Part of a small language model's weights.
Size: width 384, 12 heads of 32 (6 for keys and values).
Each number is 128 + 24 x the weight over its row's rms, rounded and kept within 0 to 255. Layers, rows and columns count from 0. Numbers have three digits each. The size before them is the row's rms in percent of the matrix's.

# layer 18 MLP down, 384x3072, rms 0.074, rows 0-131, columns 144-191
112:170107136142109137086115111089112120097114113124120119108084121089156111156137154091122138123097114123089144174111136111066112191165125130149111
099:106151116109095145081084109123134099153093135101133105103140143102097138116099148177133139093136092150125111093119103098118122161105136193124113
101:117119163115113133098119116151176163107144136170127112160182141099149140131150096147064116125128152168155127125116140139122132128114124123079129
100:106132155093114113113093111150119094106148133118091144108098141114090118138123083124092108152115102142094134115110103172098154127107140106124157
099:101112093149105099119121145132195180145142164102169084090122109087129126138162100116177111142135147096127168148088113130095118118141096142105128
100:137091121135082113126111080114109090121142159115100137143143051114137116109128143101087175163073135098130163113145065167133107146122149111092106
097:140119137121131130142124109136123120105084089129102155093130134137131116147126176121173102153112151095138109080106134154132137119096129151163115
096:173071121183148191127111150145110120088149095112098113081116127101141095172148189093115088153137120088129103149148110109127151120097112131152142
097:141135158098114087165124105095093107151166152092125104130092126116137131149098114103104117146109100120166110136124118124111125129122104153111101
100:112139127130125132132092146117125138109117128167141122134135121116121135157120158156114114096156134112102076148147169109130146072106130121142168
104:104142109114121118133100131122136094100141146102134140129176119096192123106045106108152124145109119172117137101109132095144107150117152129073121
098:124143085088122106107145126136143184116168114146118145117117119148121106165156124121140163140064145127108149089143162120094129154130074110074141
102:102101135108154133150113110108103157157150132099136071150090170130152099111151155149144134091111083157130127132175117121152121157123126133075115
098:133126151147165135112143148130128103144125124122091110110139125130134153130147084146130147118116132113095094096174195125113135115107144091126117
097:119111083082111173115155136111149129113115082167151133146143149149123129152105093140136130156115105125127142125118119096126090169065107138098169
104:154128105162120084134120107091089187129111079124161091116120117118131140115136169125108134157089122112144136126129181126146106153120080112125126
098:117123130132132108103126112143136131115122127060137100133098157151126117166132122107097133130118121133130148146136095137134142085147089139085119
099:133125127128107115047078148102145131139129151111133169149135131158062121136128113130149135176122143144159099118087095153135112124152120099136128
109:087105154133153103123115098164131118103144109105158122121101167136110131146066097129067115096087128100096142130091100147126156173119112134140124
100:113135160110126159113076153135142103174127119106155083096134115163078133143135150129113156128123159081124133102129114125141103045124139107155160
101:137097096126114137107131184160153084127115135133128121144118124155153145112083133156195146148113108153146112113105142103106121115099090121094127
100:097107130166098118167131070096103110113100128143133135109111145139115130177106138165153099114154106148113124116107110099142146093123104095108118
104:089114131149142121163110132113142159100127119113086179126139079157122088108150116094141123147104156130084090115067155083138126119088144127076141
100:117146098100174132131124115101159120129144176102171169139153100135091138148133101118132111152088131120177098131129155178104146060114146084094118
101:151133153098160115146118124117100108136113117094158130120109120151099125103135158113093109123153115137090102141102178141114111110107107118106117
097:165136147134105118138133127098122179141140142137119079155164112157137130144081155088119140146094107120124140128162165128128103156124147099141108
101:117136107129200076147119108144147145103130120144102126164146126134124131100127153114145134152108133146133134145114128114108129176108124128129149
096:062154156145087089131135171174136134135148156145153087102138114155126133106131143115105159156153102094136102116112142121108159095151148135144155
099:196143103120097086136095117104123083119131094157136138102106139115138132130113107111111133106136138143126169141148128104109086142106144162140144
098:102159105114109146162133095150106157121155140076122124101156134102096110140125116107118082141157174163164180124172139115171140126083122140092128
095:137076102133143113085114104165105128108116132127108117146132132099104119159152176141131153162108126152155130165144133169103108118145188131117153
101:106082158138118122119102149078128133116077148095133117170113106106119083087112101101104067134139105122137117106127172177128076119136137134051137
101:110153149121125160168081146136121160107143126152115130117106114094096162113138087133137111117134137112132100151115167117102134165077124171130166
100:181100135133148115152086084080095113103065116115144181108138109123128125158083117110113120104149125130171146148116122135123124131134105078123175
102:111183140142132113143107166105094121098088152112087108132117169116120137172145139143157111142116129150096142152118102122161115177172130108123150
095:119119084117168121093146163142137125150098132092149169089073127103145148072124131108142137139143103173145126095136122160150167130102101146151104
099:127116107118123144128118188121087140111122128139094128115124183061144129175108152114105104131107117164153131114135128112153127088159140168151128
105:147160097109151145137136119113102086108089151112137126153109097131082122122099111124152105115105130128094142103116114109131091183124106116106093
100:148128120121093094153111133117127189168130123140092132113160126140145125068105086104144092131153125102162156148112091138148108140190155139150130
100:108142144083092121144137133116120120142128074113158124095139132120140089100111117155147116145129094167124097113153161133116152119090151080117128
097:131144093178129176122122077134114093099133122094105141133131106123094137174122106148148113140140161138115138101148143126148123092144191136130129
096:151116132125145140127140094107118126090131155117120118152122176142155095141126093118144151179156114128121125131097118107087078126171120102113132
097:133136128102100125120121097095156132091113144157110133114089133174151193114123131099140119081130109141137100112126116122139101121141145134136099
097:121139123146115126113123128103144128099084088156155069109161136114107148122099136082119105132123119087136128109125121135149087153110159105124147
097:117083112112127105150122155147106135087121154109118100110131150169125104128104087109118126111137162086108170121142130143131099150128102127139108
096:107193146113169159114154120115120136141136136117134114174144132101144129125137113120109135108133125119126151144139122090090124139130096129110153
100:136136143110119119100126140134068157119119064148114107097089109147153113169074152106115161140153096121172171113146125087107114121132113129125132
096:109164145078100128110123147190113147157141142150133166126117140180118121139139164125155147115079108171129120090097119136181156134141084144153094
105:119120139105124113074149108095140123130151144093142109105099150174127115133128104085126113115159071100145141138163115129148134140142120097111112
098:145144122086142157101096114109076108100119128156149103134090093126140111080070124127112091137123099157136151133101118134154134171120146130126091
097:147174112130105135145079124132129112148101114115155104146111077128130121094114097137096119158146140131186136132137141148104114132115146080176138
096:122138137116134113136119128097133139152119134141139109081137166154154142138120125134142100125116111094126156145077164139132151081085138161114139
102:160149126088168152133136151130141121101128148110114150145106122074159083169179140085073113134154099163104080159140105151140087166119131142096148
099:136108106127129112134148142085111181139109139127143141151121112145109115138078146163114108131136157089122101113142150107127128102101139125167126
101:137088109122153125172126123088114147097124121124129084120112135094084165079110137144122144135093126092135123129119150134150107094149117100127159
099:151056109155112117110138109113123129152145138133154111092111119097146141098153174158154120077116109081123139119146128174149137165124124130115140
101:134141147060129101111175124118145130090108142081096122124128126100122115165143146154074120106119122133138126117101155111101138188129100140153155
098:119096169167143119157141134162068156137164112129143077093141137124167158093119158123126102106125109130136138149090123129162095094169117140142105
098:121112093145168124143150128083121116110127130127129174111107134116117178138110122092133147090164129143129134121126125103135152124155123140111140
097:133128130124124130107155149115096144121154131065159078167113133106111123120125157140114151112159116096135134141123123134106093146125113118133130
097:136100160102133111089132106093123073141138124104170129148122135108094110172183163126161128145109163093152150109173095136119122162100092162113149
099:101119160141117117073097146150158103098111139124112127102089140114151131127099085147135129103120149120130118129156127085108154113138106117168143
102:113170078143092148156146163125088134090129113136135145137106111140172072121100128120124140159118112113121128114089098132148107133105086130151159
099:100177079124148097097106140134117104126101141125113090096171145126150123145123173144097119137179162057073114105118098129111105114156103141103133
108:087083126104122135120110118145123146127099159156107131105090138125094114153093124095144111138113148124128112130096147106115121159122098098097105
099:109164148100147144116108130135125105139152125090157085147098159089150137129128117124089110137115113117117120077109102080119099101086129155177131
098:126099107104181101145146108131133124107141142150085140112131149094115138033144142144089108108115170126182153120108129135136121140196168178060117
099:131127141112096145118111091106098080126149095119126158127150141118112120143128167141105092079148117155121138126143130132121077093099139119127136
101:084112124106101114128078139088102113106127132138146099147117134107134070114112116133133143076117093107107106152121156090159089170138120139131124
102:115114148116130093126112153118099146096119157155148135117091103145126163114110127106095117148130126164110127100144152108153077090127100124130144
099:102130142088138137134103133119156130128137105151140179149105123110126117139127119132143123083107096106163137129138107170147062137120100106150112
097:119162122156089105117134102088192138094178149137122165101135140136110081163149111123165081144122102116125145154153123114133146137118133187120108
106:121118098075126124125142066129141135117141135126137162157153156112125103104104105078131133129067161197111137132103140119157105085101131140135131
098:089109136092150145116139120126140121139156147158109111107152167081142090169118139160151115136138120137167124090121149146140167139141180155144128
103:188126107186159139135142140120122142100129149138089126130149132101119144122151149132167129176140170165145102143126139163107145149124142123151143
100:120100115135144147148109116161130132147144122164125140157145123156147117126169123123179150193129120134122137155152132121162149131121129113152100
098:107160137112105165108110178085140148127117113098132164163129102098133117168133156128114132179167104110111127102121152134159145111176154143138117
104:115123140103126117121110158142125097148125124123112109163130091154107123060124076110127123118077120068081119125119144112118121097181155098142094
096:162150158120142141097078140166148165126130111125141146144139131129103136061125144116135148086123168097097094156168130123104130118117162086109078
103:125142116113115131170095124111099145110109059126120134157115120124114127154110108152115129146174156106122128112165099142153122137168117131107123
098:145111122146174135136131139155137084155163127098129134129079123130093126146148161129143153119123118108107112176063145166093069132122126130111118
103:090121090130140136145149114150104137143125151106115095120157105086165172139149152130127161152084137138133174124137109139116103137136106085103112
099:135129144087124096114126118118146115121170105111162150129152133136110125129108087096154108136110149163110113124115141121120111124156145117119107
097:142155160119090135127143151147166120123103110128145123104134133105174180109144183108131152149121127166144118139166139147137150131153139163115168
098:096117144155093127148121116144140130156140097130124111134085103172153131106104160132087124053156140181074083086096091137158124164141068148113120
097:154071120118132148122114120161082134140087104091103117128148160129139181113164095139098150147101127075141144086170105146115105112109097090098108
099:106135136167140121157131129140128143113126146167093093137133093083184144125115120121120172106133096127082108082098135175149124147123139114116170
101:108150118106129137136122103130140134130118121159131075144126112107131154102114111152097124067064093133127148192137145084124109106129078117161119
099:128118144162115168153146124158123167162135123151059125134149180153150105167145203160126155123133114094127128175146126143106132109110128117136146
097:142191148121132111123065120088131136141122114142153148144109115137130140097081132125146147101112135154117119095127194116167166125161119117121179
098:130131127175117129144126134180099152137101159101131129105129116140167087128144101171112138165125144115118175113139167080126129163106103166125112
101:148099123124105122129100121145131101138130133094124167113110093134143151141133129124146133141112086143093093104112107117109188139144137110132137
099:090144076110167141092116077134147069101116071128110153114099100101098130138151110153071137099136147132144163133143120121112116161115160163141132
103:171098133111143121149135090136131079125147107134157152078101147132106111148143103099146105130160128104103116112098118115108153135076118130061152
102:114114171125157147122176142080171119108110087116120108144128103080135160168123089084135122121137154112096155153070097107138157126126130117093099
096:173136198167102121111118176124147180154119133137101112096156117176149105107086114105137141158154167098147141107104154154110131119122104147155118
098:100108100096142147070103118153129117123172112143143110105104144153126118148113109124131130179088165154137099166141113130134160148092120093138143
096:148075086100115127111104100124102117163128174136125180115152133113118110132174145182133082136148121140185131124140169095156121103178164110132159
101:137148121112136123148119150084121129114183115118163140180129143158139078163091086094103107140143122154112077156157108140126093119150123126120130
098:125130105120132132149166128122146105127132113128087133113136092106132101141116143106137106132112104142120103147137133122144138115119137125093131
098:139158096157075120070125129101106129099125114150116121131149166123110088129136141152144117122144159166111127126140101128177134157110139123137089
097:075106102102129117098109155100092119120143126114175098111126132129172101148090109121148137153112157116162121099104130135141127115132152140118126
103:137112159133112104129119083138089152141107163117117118155126141124146086135121112091137094133135166107124163142129120072141073129133087096129123
116:104112120121115141124124151165167110128173146149125123148111119098103161151153151129120137179148126133114150116140143125188178040139114167135112
097:120126134109116132131121100133137133150135142115139140123107119088094166140124140107096163131129115133159141146092082173119110128111117111158118
104:098142100152116130105127113129134091127112108162092148157154095106132089073129156143158150115095094113144151122136121108096137127156123095125138
099:149145151148081152128133134155127130144144129156096156148101121118158133170127109139113084096138153129105117069142105156129150152129095119089119
109:157116123095139111081110094108119128138112116113176125114135098166115105109117167139113089131112127144105171097098122119066140150147146153099138
103:156153131135138085122104150091119165088099113152110104106123114114145148161122143135100154109094138129157120154093113119085138116124146099152175
117:141125125120128121121096118133146150115105120080088103097154113110106134143107154119092145145126127155094121132109112160049128109116117091199119
097:115101085156095103083114135096137100085184094091101144130104128143104167105119103164128163139134123113152168123080118127130125125168180144181129
096:102141108166137142111085145118128137143135130143112166140115128156125127095129108140101176105137138140152132108127107113161092150103140106143161
098:069144147107143137144140109098148110123153146085116088135118114102140141119134092094073097118125114164120104174121131104151184115133133124128089
102:143133086119131121139130143131153125114139118122131120172133147093129115130126112167104086116116135138100111106152144145129132134096112147143110
098:103119083183136117091131110163141125126153139133143139161164130174138169142086125139116106110086103064092139155138135091125111114110108087114126
100:164165154096129132124155119134131121110150129078156146128110107092127144156140179121115127111109171177196157073128134103138077145090106117126148
100:125138120135104134081135113119144132124154131131122106097161129115118112125122091137148136138126131113171126091123144139134103131108143119098125
097:116091125154157142115128131112089108126102130100139140159125133111107132102146104134151083132126123164096092129131123137133167121099137122160127
098:106131140149147154112132133142164130134145110090082149144189120050157177132128139130147136107116155136106158135105176152131143136162095142171133
101:140134084124123128116088083132178102087115114136153131188103150178119105145127072128150139128132158112137117135119122089099127129113147132131153
099:113129073127145117124119142113148125140132141140128118121067147144099095091153154165158125131113134097101161096132128154116111076113117119104104
110:095107135108144119096146133096130134147122110162137117152115169149095146100126109098098126127127155096116106084128135131102144138099126094151106
101:133115105131112117151158132164132113112132097102114157105088138084180110096108117130128140127136114141107134172078123137137111131164145115091094
100:103063102164124148160156123128131147116145132065156153129105151130117126107127114144125149128131153132116143150122092105102163130122130113114112
102:092147147119164126124133120115116094086140101125098168109161119119117157105168166140122157113142157124124167150158118152134108148125163113099139
100:111140149124131128097124113125127133157176140142117140108073126130134105142078174118120152101102162103156111073129115135117091171120156125120109
101:100079137141116123109147128138097123119121160100077134160130108134110108089122132113105170124090128154148105130146152132130132106117145163149114
099:127150088090148092077138118131121131151122142136137118138151137161117104125127087121128107052132122148102177151081132109140162116046092136088098
099:057077116091141135098210168129136082117190089083095143112114154121164125143152121097154095120118137175122083110141106106103112149110107110159141
103:090158103097137141127099164114143163127127107130168131171117137134120129098085123125102103130164083103140154118123127147110076129131106122126135
098:125108138110157106147111147113125117145154135133147133137116139119165138132095152109095123084128121090134174120094072140138145112116104128125131
096:161110136133141084095085114143144120122079140109138143112145117188109112127190105105138117163075119185134150132145108137131136141155140188140146